config.toml
num_hidden_layers = 14
hidden_size = 256
num_attention_heads = 4
num_key_value_heads = 4
head_dim = 64
intermediate_size = 704
vocab_size = 16384
hidden_act = "swiglu"
norm = "rmsnorm"
norm_place = "pre"
norm_eps = 1e-05
positions = "rope"
rope_theta = 71600.0
rope_fraction = 1.0
qk_norm = false
attn_scale = 0.125
bias = "none"
tie_word_embeddings = false
parallel_block = false
init = "normal"
init_std_qkv = 0.0247
init_std_o = 0.0247
init_std_up = 0.0247
init_std_down = 0.0
optimizer = "adamw"
learning_rate = 0.00184
beta1 = 0.95
beta2 = 0.98
weight_decay = 0.23
lr_head = 0.00801
max_grad_norm = 1.0
warmup_steps = 229
schedule = "wsd"
decay_fraction = 0.72
decay_shape = "cos"
final_lr_fraction = 0.0
batch_tokens = 131072
max_seq_len = 512
doc_mask = true
train_tokens = 948300000
max_steps = 7235
dataset = "wikipedia_en"
Each number is 500 + 40 x the weight over its row's rms, rounded and kept within 0 to 999. Layers, rows and columns count from 0. Numbers have three digits each. The size before them is the row's rms in percent of the matrix's.

# layer 11 attention query, 256x256, rms 0.0493, rows 90-127, columns 128-255
130:521539463518530483574531543469392548476491484475561537517511521441558478523519559516475431489526443528510536458438496478480499541536433499468469474549486431551551515539508524507486499434523505510474506457507498572564469491427511515512495539371501426450523496523408493590546532468486519441437548522537535460491545538480508542522440555419539500471545508485500462506520458531579581514488
127:502422550468445524420526489520503441578532516423551519496452516521582404565557472484508471409538536421495436521527473515452470539499451466519480517498483453453548492538485482495478401541507540490494520501521465488476559525547503445498502470513505477522565475407487549466494580532430510511497462476421483469483503490509535549469613489556479493479524540517443480522595517525508554522521
133:522536539478480493512489526487511579498527539511504472523498535569498458527487518534504494502453541487492465541476545483488538566482583478488476476495547581491484518507531513498453496460510513449500508538537436505533430455536476489517551526432484477465495501491584409478534479482471467522438498491413562519523616521500433459498509505498559532521497451536486522462459558498473506448501
126:495483517466472551576523567522491472426443509533499554536525495478488443471558500474456574490532496475472563513529472529543454513457451500527504468564533489612509466428511484486515454501463552447499452496523551431460471459436509454463520476454470448468467580507513487407537529535475459481459459502509514542460487476474558585530486449579536477490513588516519493505514469497514529547582
126:410537421516534482470507483472507547558442522476486475534542476448508563545476542488517472453581474543464497508488488483448531486507451514498502497524493544484524498478476562526545531508504489521543462552482473453430492505573543493525498487417500536551433533542517545425536513433567517527508505533515497498474449476490526494494516415515479466489495433520500492479495535519434536481592
134:477483505467491491473452536584537525534534409449545493488599503511477496451533488542488453449483482503514516522570579495509511542538494530552520496548502471448478466478484536463471566544432491444445491520499505453500469428487504499539540525486404443441511515472472521465555469467515521495519503518539497503565398512437562508408477453522541536463534515500489516491497617575539498568515
050:491516536501525499569555498455540475470451468483507483555505506497528439536447538539468498466496545552422476473475477526480520509517525533455443523523512483515528549538553520470454474550554447461525446499538502484498524461443485524593561570505512528468524478463469499443460422512500553478564535408524504482561439444474516508475459510486441500556517545521570463514475570458488530608418
047:542469500503477466447414458452509556517570537484464499503441459544560618449498480434490431538472476504477608537516504465430461523488517466520574470506507546506487515495546470484446478491536523416438511455505526495414553484531516456472467481501549551485506443482499519475473500550432487546454503465442541510442526511540446505483456494518454496462506476471462492469548486498449543427482
043:523519524555432475448514436487503509520565495503438443537371489517559564453510499473480541472512491514517509529492475477469508465448469524495447575575457503518499533493543519470507525513506509467503482462569459531493541437520531509497533470524489539463540481460471495538439443536429517529431465433567516519511498465509469473555449509595431487520495455527506442476495474466455519490545
055:477513551511529539536491560451521477475500427539542526522495527460456438557527538556477481468556558531494379477461478555552541453471489546478442539509505416480563516481467526511510469551474423511506474511551495446546481485474484495564588542515426569523514411521455528484447520464555503455522519447492488490543481470469556519512506523469469489558476506519546525558441542534540506567539
053:529610481522395438503484509564560495527507583534497457536473517505455578464509515460486523510487507429575517522439426472476559429500453483558541454551472500464485450500513498497550552457499533603494516481485425480489527508413546445472496480522540530553533590536521484519491464475458494535512490579569506542435504535519500513522507540547484524485460415508454501477479472474487459472483
051:506477514470489515482457498453623515522486476515504510566463552513493493486509572509491540506545502460523486512530439511441573433511513539528469561480446548504517437482499545504448458535505437472465506428583423484472568483495534478550566570521511512469552486489407513545484455562497552488478519449546482460591486443494506459566512538539437492587509478482559491568449527470443498538444
063:525480448429481469432503471548487532517577541479492404439469450513477584430493413439540505505475501507522597519484505488516464501499517471477544373451493551483442494522449482502517566485467555503517528441472452502418526514527546430464498521498567462478497564433522464493508461489450475526489533546487498525433472519532486482477500450513536524472490427476463461479529460494417575482528
064:491534485428439475471481468565469504520579568488459410475515505538504580439524486452544521468470502509569591500494484466512465511523556496501538363468459556480478507538512463486590541447476611492522531443521389440480525554480550518493529545519560470493497564462551431532496458446467509570504480501508491529421481494521479470489495445505506478511471403496478457517499486466440573517526
069:490486472456561528493492487523405522485573540458506506385502402474536494473538443500493505499425483514464551454545569458509487542487508447473523506453519495521510537523438510491530519463533545485552468569543519474418434447589497470476486461460531477503503460497528472436552536459485460521504467469484517511448533566499490559474470441499559521403513482514414500455539486498485529398584
060:496431521557478514411517480541494485532553559477480568462502532521465585467495381454498491578568501477545489448548463471467495464496634514478479531482488471474448483522500496530488531523483514514508461495563502493430599494514519479525473508528502591510497483464527450496436507489499515509479482392486464510443473505515495498541523469555534557531488431502425505503509480540492485513502
070:507489457437471481601489480512480506496487573448571560441514547541530554507457442546421505534503489491472396481499529440531513464517460481477407522544505410512491491552573509495569462503531476572530493527527493458468465531480519494504465530512511486506559440556491474519517476506545480481615467612527516536505533535515445507544489482477537487422551530582591500443534457550525523455472
088:532464420407520485473494456519464568518593532468480403440552469520494507462536472460557511454434507514498578463477512482537433541514459489489534403380470579487461517521448473480551510411494561506523520490531459497423490526565539525492532521501546458512488577459484485501516453418472492545530509485534489539413508527528467507488500457497540488444477448491484480492481467482435588453560
070:532501553473474528475480430462479548481500441511487510479465479494497417469506470481533427501496516462498468508521481504467477592490409467457447483571494564574571527489444502438476517469552525477518482497481501549497486546540475453478458559509519468556465517505458524526489498546534407519459518539498550523516502469492525497479531465461518523441618557489524543496526522569430520530495
106:482548577559478504589499516510528454491429477499518551527455540498502483520456544528480513576549502455505440500527485482456555446504592489518407600617581418501532507467549528528479515579533459524522454474467546471581474506419437531533481460466450497487518476518566505504497567565531507461503518515494500456573507506464497515521519509495472531493568545516486520448507534525568437498437
080:554464485478465492505496485549537517463549450480514505485435424506514464501545565500516575561564520575522460472483449381507437536508514469549456491506586529451474478449498502565502459414578445503531521461549470467547444495605498436561487505395528471503528446521482530438486489477532499538501563479454503488498517536540480474427498438508498463453531493512593514493521549550450486485528
104:473516561477620515458468557479494535508543538519588505487553455544424443483537545558537466490500486584558383458444543480559553531511492516572463449481545448471583506487534547508497553558479497569540534484511520515499499554438497461436525543524530482519441420493547497517515527511479528459494485496474541467506489479462489556558474512520505471602502477585476440486514498483518552569485
109:539520478460531495444483528529527509497517560511510470549539582478448437488596554485539503509522521517540516531521529482478479496492539512527419578543529557499458481443556474469508463552522481507513596499481619418612454586447461442547456522518470518518485479456536537493460561549497488499539512498539555482525485481446459503517446451472472446489463475562487537542517566478480452500433
114:491455491559492477483435491428466562529494423442529466546410526506455496562430498530468512492512488537491412459483454518485547512527497478447465356617521525491547491499530542499434545522482433492493498513575463569518496516464450506513471536508470442570489486578445429496479464511483485495516526550421436505469504486447563519486494440571507517510507522533550520471484463477502498608470
120:464542578584550531458499513478520539511434460515563528447435485406459506533448496538501478513508499466480493497506502527563508505480516485410538505479506511545503523506447484440477489508493528454584470447488592555509536561501494536498457463476525447540496493495563461520452467570543506528558496468575519452537525482395529530526453548465504482530519530561492449489479489477510547436509
116:469490555511529486505585421503507463443547536499530506502495460572402483543434504538515424518510486525483477553502501518450491487490445470510492453559521541524471501444462519525524502532499495490511506552527506483505546533523485531489553551504490523489553540514516414479522453454450530450470430530642530503503478509450549521557470489545457461450487520532513576425550546503482478533538
128:555474435534487500574500482468554477505555461502516484459510557522514566510471529530502508532540490464480569522468450546505433474512439510488428489498579539477534487534497514540545539467463500524492522465451524429464455496430579430504449544535557525454491543478509458433456496456456536506503461513550531465465546481483498456546513490523475478513537497458495509512492574463485483540534
123:478627502524492477458456540473497486502446486540540525508497542511442519481449494534473549494537568548458468480537494477469473487526475538486470510414451508530481540452429464500525437512489537493502549524500432430538555526542539495552491492476440473488489484454458496456529531501433505578524549497405457550466419465489495460456362468456506556583529428516490488463516480514503486523451
125:557413484469542501465464510526479500486464517543611465494558483447542488495514524537458463558499415548487516508512452546495462492516471525475553497504572505401580485554434502487600488528503505481568579558474544526509518543539507563556484455562536483524487444525459481497563576497423525537538548472542520514472449479505514497447502548462487542435531467469506587492506493488577485464579
120:567481422520477463496559453500502387521556487529538494463490481437473524492437543474490456426491517471546435541504482462543520507477531478547528530457441479541519508499492440515466536485467484550557456445511509531473480550492474488481500489590536569506519523534559479483479454529483495501542476503474576554456513526503544514531509498464521494405547504477462557487556458528478476475445
120:491496464556534487464460447551479501522506436466450563537574558485514508463557433489471469504482522467495542538475499488499528530532484476434492504488454465524533496560521530494484466546494460504544477503594394395488489424486475474498525535464497479476504496437479481508439488476517460521491531501537602482538513483519497425494526500489496479477510338510527487484466564506504534509518
126:436482532454489487447524515424497470529509545449525578486524478503485561493532474483450513514506439517520507496504501428469510529545551474462540504563452442464490559530487508503502430496539598506490512425422483529503494513580526468470502498531527510459542512464559539541482543490466518476481516483487520493496558522549492492513523431510469495492532556502538549474511441495511441388591
123:472502445506475448460499484468495423546505536509484429588440481491487487436511482412485506432573566470433432462464471555503527458435555476504529533484517419489477480540513502502529498498492431511375559541489456492464524522405505502428493505578471492496508471543544584554513526501516548560444448489505526488502518490477557493472448493514489526462502477539524566525521427432465486520494
123:483500452550515508467492404514505491500528513531563576464491415555528563572463439446544477559469580489491516465494543495544458495534494467521409511501524515526482488529479501470510508537500500537482508560533490529523547592577478557540510542423564577497532515509549569552523541507528560562508532529603537458486469514498477465504559436466479539511473508443485541433482511501486518491490
123:537596525502563517544496510495431492487515516520576491487589477484538567535518527450541509473494495519458460479591536478490465534561512496515521465512445504478477469493534553510521454492484413452502445416544523538530513468507509532564463571517498472519498469516478500438573445427497504534414449535435502466557555436413465455568515486473540422543492547453486514450465524549428528425532
126:461480436475468494432484369460518455435592632492470503517484437535484521495537475507473512501468495496452501550539509540492480514500567510467523459451485412468492500531444484498475488522486460478512533506494526528497533473493511557591495487486531504520471539512552571504587430481487502506459474480420504491449549452466490535568549530471518522508504496477498514458473502584597477540486
120:511473548490465495502522441548498565504445491442529475543492573482552504551467519564498469495462470494424524500502523465501459487500462491538461556526444438459492545554588429500433420504524492495491497475452455479526490527535492503549431524493533451518532553549459539525504475463519529472459445513534577439500468443493502551490433530510506455442471454478523439493441547516514430491515
126:495501434440524552514472548524561413584474461539600471488479447503477534552459487505441534491464552484490544479550457549499533463518522428512468421525506532509510432471485532429533486484478522491545428528533461511518544485506495551454419509510422447490525452508542497501554457411504467488511438483511518523468502461512515546507476557515485518590523504503512539515473552600486435478473
# layer 11 attention key, 256x256, rms 0.0498, rows 90-127, columns 128-255
121:500503509459527413520534524508385516536532509485498477499464427509558484495413479477423495581461472486488421508414482508531500454507397471483504495487481498470528562580465502503545458590395524548518534442504463502486469542548546477513517483392510431541462476441449514565509514499473503520519530482520525506506489436505454471475542492470453549516487475479544501481545434493501488517509
126:449522530476428522475477554494427441519528574435539551484522572511564456527531485528479477455510537507529503441492465489457432550513429565509520506545482445467541442529496526419515517567459501443502446485534411529449540405500502483493503483489465496496492463474470575519490518484521417482467551511535511459441475470449538494516518414472474504512505490523438490464555487561459570464506
124:479487494451490548490536472480494470485522562490476483461448459555434455520474574467483495449467480462509421529459570476559518462452621478574496523435502525470426489529430444456530531418449488514513486522528466474507541516490485521562547462420518497494527470481512602461515390476471550554441462435495481536548543497543454490509499448509454507490503458505474570503479586530497466492504
125:554455540479468561559493475515505428487470430474527503538456475479473444522537470507474456503487483491446502511577458463622452490426456516502482439553559403538450469471423491496547462530504558496479478544548520437479543560498471438532453425433445470480521452501560479442586529540490487549507468447506496504530522438531523507505457518495467469456535465514457490497534530424564512565531
117:556453496460540476489507479537525483487513536456497404513561493519513490473433463506547492443434522448479386486515486521431519497440490504523577522453497584483541496531441469493591513566465468535557444500479516526421456503557560504533521521414490547513531568506538513493548560462506512533579493488500498522514513492573431456471541484441469467479461499489520502505494555538436501512553
131:484492495501493468477517436582614493475505523517515463503560503501498552525452482507511463464509532530536499564566626545475471503508422554539554467531492426459473536485432541506511527531517491462488490479538472450431461450524491546463630517511495459529478556480455505495527491466414479527532513536540487508459451438432539489538515494509505476532535540499547518433528533527507423544509
042:531525533435508467479460578501458545510489519518535513489443452509479549527624525486501525467475421455473479537516483466505500525482468506566510483476471500520431470435452523478424467456432519440513579475464494579439457484514466557474458435489505483484532503546552557523532572462533481526417489538453485491480523490563511517506497454479527486457512467526467553487487415536447501488503
049:511553494565464489513561470529474494440463515554516494567500519468472393489402481501457493434516459504589496467545546526535558496535513527454470522544488449541514505508507537539546477487495460506538500510460473526455514535534517545432578551469514452535475470508523473512522505464535527490578557553592487501548484569492489518479526583478540513513431505510504424464496521482493440519428
050:524500523538490478527468536527537466416436532576534474510529490511455433529458553519426400514503544480568522510558570487500553538497467459469564515481519466487497452507461516497560462460560443470524516505472481484471454510511503533470562600471532481545492547550507440505477523471483556475575542548533504507545474495474509483512517601475516451497460505485504459487455505485553493510435
052:539464536509496525501548482525462470473446551519475476539493526533448444505481509477547504466457481494496545463479534511445486528498450496473547537435460534505456501495481480524508394525601518462565541483464464534482481585537538533424504532471522435492468574489549506480528451495447558475559537502569453487506498487510509515502510519491436466464461505478421424491520471469474536479466
053:435478459498497451521536505432443471540504448486542613478469477478517479513483525573468484455512463495536469554532544487454533522494535507486471493510557548532529509469482495471442480570472478484425486518595529479601577458521407548546544456521493542462508400490480429502497563479583473537525504485419529462488494489490490499476467491491540511537534525517510496475531576527498528496505
053:520488464551527480541495493491486504418438456499512571478515537480517475527513545479447476522503490495535522468496458475516548485487526504463501565599514418439479564460551516550530571515491465517499526501410518501505550469420462542546531532440482498520423445532490424525513548568575470421540472526444520496498435531533503493505499540482544489521491500532509490406521541525551446604442
054:459551477440481432578486561447503454557578537499509506469442503462540468457535514531462515501509445494477463521505483550456506545526518486489482625503547554523526534460544487426467442518463515491484469500525558496549465495483394503542504504593490513528537485483510556486520485508472441548461449474492504512482543513504487507549485491521531481528516530496555560517528515470484480546512
061:462626528521528469563534479450501533520550536548587542522454467456530462493507524539478511465497480592480474537551547524452483551498483486518504583541579549508444492472548523416429483522438479483450465513534488507497487510513419470510513435562479516456566464488494568503542451508452485549461446563471518521503546511509506522538483514502523499501492541513482601511545467500491454461527
064:463493440518507459515522516496543411543493441528504465558570510523451387490497497486521476502483521514502512565552523545472414535556545515498519568384498607524471555522538460481477428539476501447486533460485589580537505577407461554480496503566491483507452478471504481549474506531480501552511492490506407502480474454496465441498533446503445497554539551444533490505510509519527552496468
083:487543563520518450552533494465509566507534492559551472428441387443517527481527508544494508562502508504515522537507468527430485492557464458484596562490575503552499480481512493521412459511491536452523443549457511526573443503474468482490491431521496515445512477521486561476509496540481472553415508580519521525497521537512516484490512451511495474484470542459517549519518486520478508392504
070:489519483465507526503544581471475522534487506514523544419454499518491523528514526440535526442470509535468537528549428491360507553613521488499514502525494566545534452459559481517478465542438583421508490487479407464580478496487509412479519484438460474464498477474496598510470427507464491554403513445506498470455494548484569458492497454532544551470462520468472471532479539484484494461488
050:525484475471476427462508445482506528497535514464498501494522508514530450428478463469559517478505526509506491527543432530482385443494457484523502490438493529517482504450381474494499437556427487519472542496482471509469463519484423500480514516669497473540527539481534536490512431507501538523466452468494452551441498467462532467560466514514488500529519600543547559488480430432470515536477
070:558489516534465487530448480454517535536544433444460515445519436582496475513537466527476556551457508500491446460440558493520461469499432530517514511539426469448526505436466527590545465509574509511513411534502499521457500497487533432515492510481495478493467572534533546486460474531550580514429510493459514553509568443486418465411524545459541534515441515501519424506452432491555579458550
077:495516453498497523558407542517473578518477472488490534597569518483421535557496504505481485532500468480466477514489529447499524514535521518467484494530481455481604518537582513541514521500556477438531477443511559529547524500546584514475459496371497453480505492523496442533495525517555452468449569511496505448549530502528477480489532522449508533530475434499429416475476473546550550514483
101:552426495545442522510461484522428602520522424481483504504553571494425516508480480480459517519510510459440539504456534464445455526506418477492458510593494573521530518520427508500478516544514508541529519450542438521559505525560489556527592481439456451503463423546498550468403542589587499495417629458547495529478492511481555512490525472529522573511529483559522504520489512467444517459469
072:483519622487506478491423509420493525518454544537535517478536483481490482513626520432546499451547544498479497508507515492457469478579435545506463533527477463469461513479547493499457504490538462498531601538523578432551388542523477581477497459507559569513470487495471530552509470510528482515457488463503509510498540519503455573504501493523504493527519468486445486593488435504516538532542
107:504520479442496464535481576460531456545521538499467473543417474502577468487597502513411591466531483505461553517515480521536550468534506503469527588485632541464434442492508474422514484479593513523541532505438548454498511498447428578481533498513512571503462447476512553549463515483471450517489442553506500476436505544473517517543502512521498434526543527543535583539524537469497443543565
105:498407491538511469486538475480471500481507518471598494573389492474444505486450459506508528594538551456525429495498359473512538528515475455428532394606563562524472531500459498494488521465492423465492566484512453547461511457515413530442499545514503516496484503546502489444549532479534538511438515499503520486494499435499552527572478524523483467493535537460519481523479511467434516506455
121:485520507543587526503495497513516507529471457527602469520479508478570481514460532487522491496467514503496531457547467549563486557458467469510529470450446516527480459464305501396545464564471535469483551511451576583479513557504534556551432464493490526546494560514512492519463416526452463485592501506543492488501445492477486528482507438498518517506455556507508497493579554552498536499491
117:480563484491478493477533474474476439522440484502519495470483459527437530493479469491555421496476520494480468539530541483506531551509543506534456545512503472507485463422530488530583505509549459478476452510527475505539549494473478538536502574539502460499482568497566519499478473493468500434472388512530467504480404525483525504528460507473423523440498543477492597458469506513491450487423
123:475522483523437371503566547476522533464457503507483452471539495512520600485467501510517484544570545507533571499493465525524448428461449607469438500576591553490591490500455518590500532509494475483541580489492562462432383476489566492455516547541585481501499548501448476499462469466521531516551483468523557471535509493514548517605514455540463498518539455500481507545471517497495514522478
124:510540540490496447485491511520482496488496498475507486494524592501495490537474497574502505469558587541495514488573546515452510510523473559568488496484371479509533494501475491547466503547500605549510476512480473454508471502517587462579543530527406466461573538432423533518513410496469573524536552546500476511529464448422523547497428479517500490471500471478501498513509432528496501523544
133:526447496458467607445487518532484537480496510469557515489560503479474425507538482518446501535527427499484520526494517479500422476512427490489528434473576545505542494505462511425510487487454554520554533467481520494430521476548471566552440447504558484493453498498502461482513550511482572485575525513531517525515507509457512531518542490503510507509522532505509522478504526541495490418512
127:484526462498410533521505518588519371493511510521484504490507524525503524468442614478476479486517490479497527489557407499555549540572368476520528489481417512512529540452489489518434540458481485499493427517510552488567544548534550549483491507529530538515562507462561475516489516526429553531582487554493541529566493477545521504480464557472477550515467498478456588513511571550488550547478
123:531436465518518532505514493511367452530510461512475529521539485513517508475543420491563573432532564495545489528435562484503606482436579489507498500447504501548471527527474488433500485549470422455509446484562496482551499462528534519475520538464482562521556503463540420513457483508517510533520536467493548455489511563557458533558570532488462463514553500506436464546517542469445514506434
122:465472539493497452509535525489464415510548439494506513538545353531513541542504449517406520502429515424497464498524478445475516458528605461437468480632453466452475498511488467546532463510533586535504592476479485518534485546502550494468475470472515513504516533532564529506517458477497500550537513483468509479530480471491453519532496448471493513497420519514500631399538515527555511453581
116:529571528521403551523571499526532491520448507483520531544495579438532439475495521502555485498575555518495485539477416503507593451417467453498502496445504453510503459547535548493480524507563481502513563517540494474438522453450477511471469529590535485457503493563551476511482525474460491515509489527481553472479533542402518509493571490483529470518494407509553440552497452374538521466494
119:495552450481511567491542555507472527548486427529508517552542543532558499508476526460525450469469523492522540469581594549451519478549482489531471527512494530457524521562462507462461478507476456501502460489499482565426561601569449486494476547452499528508502491478473482538508576489482625594503576553479516471419507540570500393464514440490531503520498495494497601465471530407556511514501
125:453611524503554433490532480489463445516524539540508491505534490525492542503534559481621457509493422511544494495589447537576464505582452482525502530515421516448490521477511507489404554515538443437518523486510578538494503503534533534545486534531569485512499434568503522499500462507476518502456501493433487485555527501374486505485491452448545501488520551532512550475454474531425481406544
125:492524442496444495497518439505504550439449574511415501540523488522443580492482467486468514530499483476524515474541437521504534515472514481486503437520368451499507515463488513501460571491487443455536587516478529531546490430513452391509470476502490483481461569499492610546450525470495566470459457465464498504468542489513467529596509435538521494503481463483510467490526527557546459522443
122:479466448481470471505433456526419563501513438456505449459530442499540480490480459521465500446459496450490502508476532488513551447474511485553562503507532467492511478525506516511483538509504395476508553487519519566511542446500522575506434529468492508504470499469511535532491495477461452502509395501469492480446472505472504497556481535546532506440369525474507420509498515519480442487540
125:458493451450482473542472510487583435471508436495544475463565446494439526478472533542427504480534470480481509482549506502426524521443529515498499449528492641461499490510502488449483505541556537447538415567447527540439570561490524551483436493510442483509498429511507537485541463423430496522518472495482531504530459515491465502532481501491497515566552541487523518546426512566558477445477
# layer 11 attention value, 256x256, rms 0.0725, rows 64-80, columns 128-255
093:545447493502506531505496442516504501503468565429530422515492555494524444523482557466513481548544451504487537477478526516560479531470540491471526488491494535464460503438518514470513467578481528437438508523505518513546455470499447473480525472526558498515513490484491466426553444439537553509505486467561527536524490497494532544498523612481479509432491490488550513485580512558521468456480
101:466510455480509525482555505564529519460541462527503546504499504511512476555480512513459485512466486526485499514455492472497496514533507508494491444516507437492534495468493485476550495417504538508496530495483554576499481503532483466481539524494530506502450466493473487605383537482491428493523581493442545550486487504470502466475508554517477482499519471517565502491517540522465539471505
101:459480433528490460555407505548497514562509539578540508517524514567540506500491534518533427506509499460487465526536496538488492441506469482562545542509485493493577528489461481524552448527568486446493505541631499540554486416466474502478458492471516536451532492519533462444460524456521509577528490507527465465497434499516450498426513499469490492503575495460508458443437612512488511546553
099:528540513546481482540544493498459486455488514447439527467560506455579457562433536440442466494581562499543507484477508460529452529468526475456417450517505471514487443481457509523500454519489585543499550510510582519441511515560504495490492511495530584522535505561466403407499467523480448499502523479488474473462522549483497473516475495536516527501428516519469502530502492461501466541528
105:493543536545524526538423521423481518475450521558469473482544475496456514489467527436419487535490536480510505457525510435523452551525517489528525539463518438502461518539407492555575479445581462479507496492496494515437437461573471465557475438504503549479471523536504531587526512555432482481569473533565464545531510486497501487535547450499545507570470493553462508491441504505449455443509
097:489626468490489478545493532488466489457514542440525400442517501498509555507487463461490522518505472504402432516466495569513462484500468521452540495505478531514546401431477522497469502514505580561433473515548456497538511558458583467464515520495407468493543519550478428528478446551478524558556430503518459490498523498503465459514463524560532493543492539563421513510508561500447544509523
100:445412507528483517512488379444492510530471486424525526611484547647513465525497490525522516580444513493475483574566495491577513477526494515508456532485528544498510594459466496418565426545552466542486490530472472521410464535525564556498507491501532507560511487449531523535478459457491427465514508485459540503494468480554496450460507491535480572470446446617467494469537447525461488487505
102:471486536532459509426496553471493504506547507501600430503524504510491530467476548534518495476502534515431513495517517592506520429474439536472448527536494430541483441471486466533427520505526508465472490549481500467469514562527479511526478471491539438513511549552487542489505562515521500522535487570423447451509494493457498490569592485473432539642523460518542482495437515510479511501460
096:504515379509509502586436497484522457507416541513522482474494516523605471552436494498437446546539496434456487474515451472471543483551454493505491471484477497520458458502482480531516520514526557451442511435492439401518530516419484478491514571492602492439480533528499572498511527520538495492484492576529488478529514437433502474482511499455496489543451511499487539472493530436436529503492
104:532515549457497561493573529496504497535478453403524450574552500508465431506518510505513561454501450503499510471502474578503535443480492553510511485517432477544433512565470497474529568440420515512502535516480528445541499552459469479537472593493487566526477546502498457554497563510556487467501549479556492529475551502475529503542459491553426535443455510469528482420477508525506581393498
102:487516505512485531523493514467539518607549500400479495461533493463518527512542438519557537452514456561371449460524486518493508540517538466524495476545479576533434579556487485522449512548523535461587497522551550427562474440603496510530536471498500465515447481460523520540533423505470527483551518433479477565447478539508401513493491474504479442507482475432407526504497543514524548512548
101:466549473533505488523359488502499505468570540416474463523530570552496528492538465526437507479484427499527508489498488556497480570458530493473543510510571435475564502513506518529498511477467487492529523529610495454484433518511500522555429500514479503508489587511513514461449464515481471425564524412442517509584601524440529462497527441429467529458475468472516517502470541515517501495538
097:483405515457572502531499471587466468548517558545477486482488475506471495391499463477528506549553552550486472481531519484493493480619472533527552432579521488498504507571480472518502489461532559522481554486521506506508503462487504475480525529514475456538465575600522482472531455489474562470497497516426534542487476462529516536518584564542476527506464462430477500538530541508609463462543
098:502452490517491411500510450556506497580471498515521490531492458499526464431477479528518517522498559515476520497475491496516536545518529450521385510513498495488484420549520553459524479480540406494511514423478465504505518603449506497517452549495506516515491497514505481508465478505502504557461492551489493477573506453564486509472500541421410437540469497557347466534469563521514492462510
106:487545499482520475530520545458495494523546509559520522600458498470556497483468551469554511458535519484493505479491476545460492492508462425531500585494494497458501454507511479542520516437577537417592481484534494483465495528524586539470520443489468544569508561469500501541504383521526444476517493541490505548499595465512580527469559473526474493481458469504482455481488490454493482502442
100:459529460480461455498533420535489516493520500494516518572527424545526521482534494478496487522524435574446529470482509450502532489476498480493543486500470552470396529427475554446538501514542531476366536562465458606494444465462500500529514505503520567505498519553541479459517539543470533509518518513481457487476463460519466501458556556516445524499468550466498483590491493484421498511518
102:542415458437483547561487483486521492538485549481505549493458441465521518531476450498475471447441492462468529511465509498507480567503474513560488440520504517574516523516559553524451498508494424556551517508425507544579527565435548575487539508500456495470490521507486449508564460542551490398480501442503485473474492508535499454517572440499478467479509474498467495523464446490436438515511
# layer 11 attention output (transposed), 256x256, rms 0.0824, rows 64-79, columns 128-255
092:510515421454508501462448506472427482452513510510520493497541505520547491492451523550441481522498530551458532523514571519533531505437490407527501483507430465448537536546516488460527550461482453538479541501514463526458481540493528459496443568574488520489504478451557477521524424480495511465470436509429642454525570522521442498516499501439465431548545488592505581473541478473546427533565
101:542492536454534482565511509464476532576440524532556560520487603478481494522445465604519526502515493504465491586553503466516523468474573502515516571428517547588534562440528505542545520458499523510529415511490427488497501480436493437573473467503441498459529513536486513416461428514493467474560423477457595520524509494472423495437498507438524464514514500521476494582535595560459485507548
087:526410594502471611414544456508541494449499473474477507493528528485463473515527474504480585524557559477553490466483414390449511493493555501527530518478576516473524509525502472541505506554564534486497495473472522547546473519511508528521536479340448500504462542492500567446451588555509503496472500457486528542458556476571473472517492503511423510443518548461543573528503472464506554466519
099:536556490468505512515519490532560577489546473541520495570472493621446430453476429513465475512465435521497475472447466447497507553500415506580511462476504586494490487485572534443505554509503491526450530557551396465535538502479456529501484539356421487436470485479482542489486463437508486473508525546485477556474463540439430484465481473501483496510518560503523534443516530500494516543457
107:440506487522520466454527546482501583515546457473469498448502602551477511483485458494590480479510483514500444556498509495435566510532456511497475551536447549476510466492452512494435492527493494523404524483499455521567510518483489531511535549572491447486473498545463422545487501508507539538519505547582514476486521516483442524501414527471486470528517434492532467517455449523478589480449
095:459561486482589490499537463469516523512503532422456555532493538539462528474493468467522490570463493517558475457474494507482497518477472479467466499503501408621514560535483505437439535498440402459434496537518523502490568478470419498524545522479448550536472516449454564481493516552513464512530466440490430498473500483509469532406561487505497619477488482436474511487470488485537469539497
098:505448594458475492466555550495568447501509513549525513417461524463489480485502483454419522441557537507494447464484534457541456495523507555539522510508420445498532447436486575492476516525512493458588493490516491450440514536528527461423498519480518455462486461497577523468463491424434529434527477475435516501539506474478497507480473548564437470516530455498475413509493489538530446617485
104:507540545501497490567523462550552441515439502454488472498497529465441565534487491537515537475532543505472453468441457559489485565526421398518524553487532552483484447535487461513525452488495444538533439529456460454515495501450487435461500517584465516500496524523494442498499540447549484537530512473559471567523514423496524495515524536483498497474456502432502483586453512496471427482594
099:446379580503537492505475488520457553539525414487422464508549463584503514527475524489409559502532483461491535447425523527526511454501481471497491493499510557510606516446565439441508445561512503473493500561517543468570561458510477594524605484518503420499531529510604493456515477455483509498425510480511533497521541536474516507479508451571509525549481511478541456560555545487500480518565
103:460459515484507502520484486518523462546436507565495485540514551543474395497487503497509522505412507452510444486514486479528519518452501509483508535554512487536500508499547487501540520497530432550512418403519533446444430525467524491436523484433522513452509474480560492502533460516522550471496483467562504537478483438535504484535506550517518480476502510600521549489579499512463479532489
103:503458490510454454473492576495454531453452484509452433520473473376586450492443563527497481465424516489521539493498563463508514499529433512479526503536519460589517506480478476483533504523492457463523423465451447524465496543418568555445516527497466502516449458474482533467554533499595408522487511503443475451514585438525508527498473526487418550473521507494453441483501592470466535480496
100:557496434568517523419515513529484574518505480495534497456480472480516454455546484514503521450529609504421398544436527552509404508543551511511466528528497495416528491495506524459495505555495440428468530532460479625485511554482470516508539467478489526490523485532523518552504430529567529519532437517486534515486536480530533518471537480512505417489510464504517600482482541526456473447500
100:499484409478482527493476513477536491508568500441507481539488477424525500492473531574457534420545470460502492504455479504536487477416507449512537516542487459547509485500490510515480450503506520480488498502501553464452506455504457487585452555596479421455550435496459513482478499509507460567525486543513583437525496541533540458483525537467536545494563547540583564469465496433478549488509
097:497551517528451517436477531510582478514497519477496514539516519486532472487566504595493491512514541457526417484533474485546490530546522467468489383424488538467470599457507491592495437475508570536435509472524460507529480428534547535501610516611528554507531446536580422429488547490460429526506515488549517487534505503421501534481470515512494476482462555532535486432532463499560495560487
096:459537462502500514521462477489540533510410556476469515474568545479530501443478502528488471461477506541451506463487602497555469499530507487482447387480471434477446516529466465483562421508492576459486527502517518502578508504461533441537445569588593469448511474441476505501512572516446540511468461448524436553484484558450517488531486516482493534520538518533513472468479472460508516512477
098:524521635510443548491529539443521544498456501498527445481516492567482547569489526563518558474517576507568438493463497498502502494555475513495506516530520431514494513495569533472492460512489379506446511479499537541465540525489484511473473439590490507523531593505479481442608505451518542546482519449449427496474506519447412509562444489463457488523489512497483542450570490488521535483497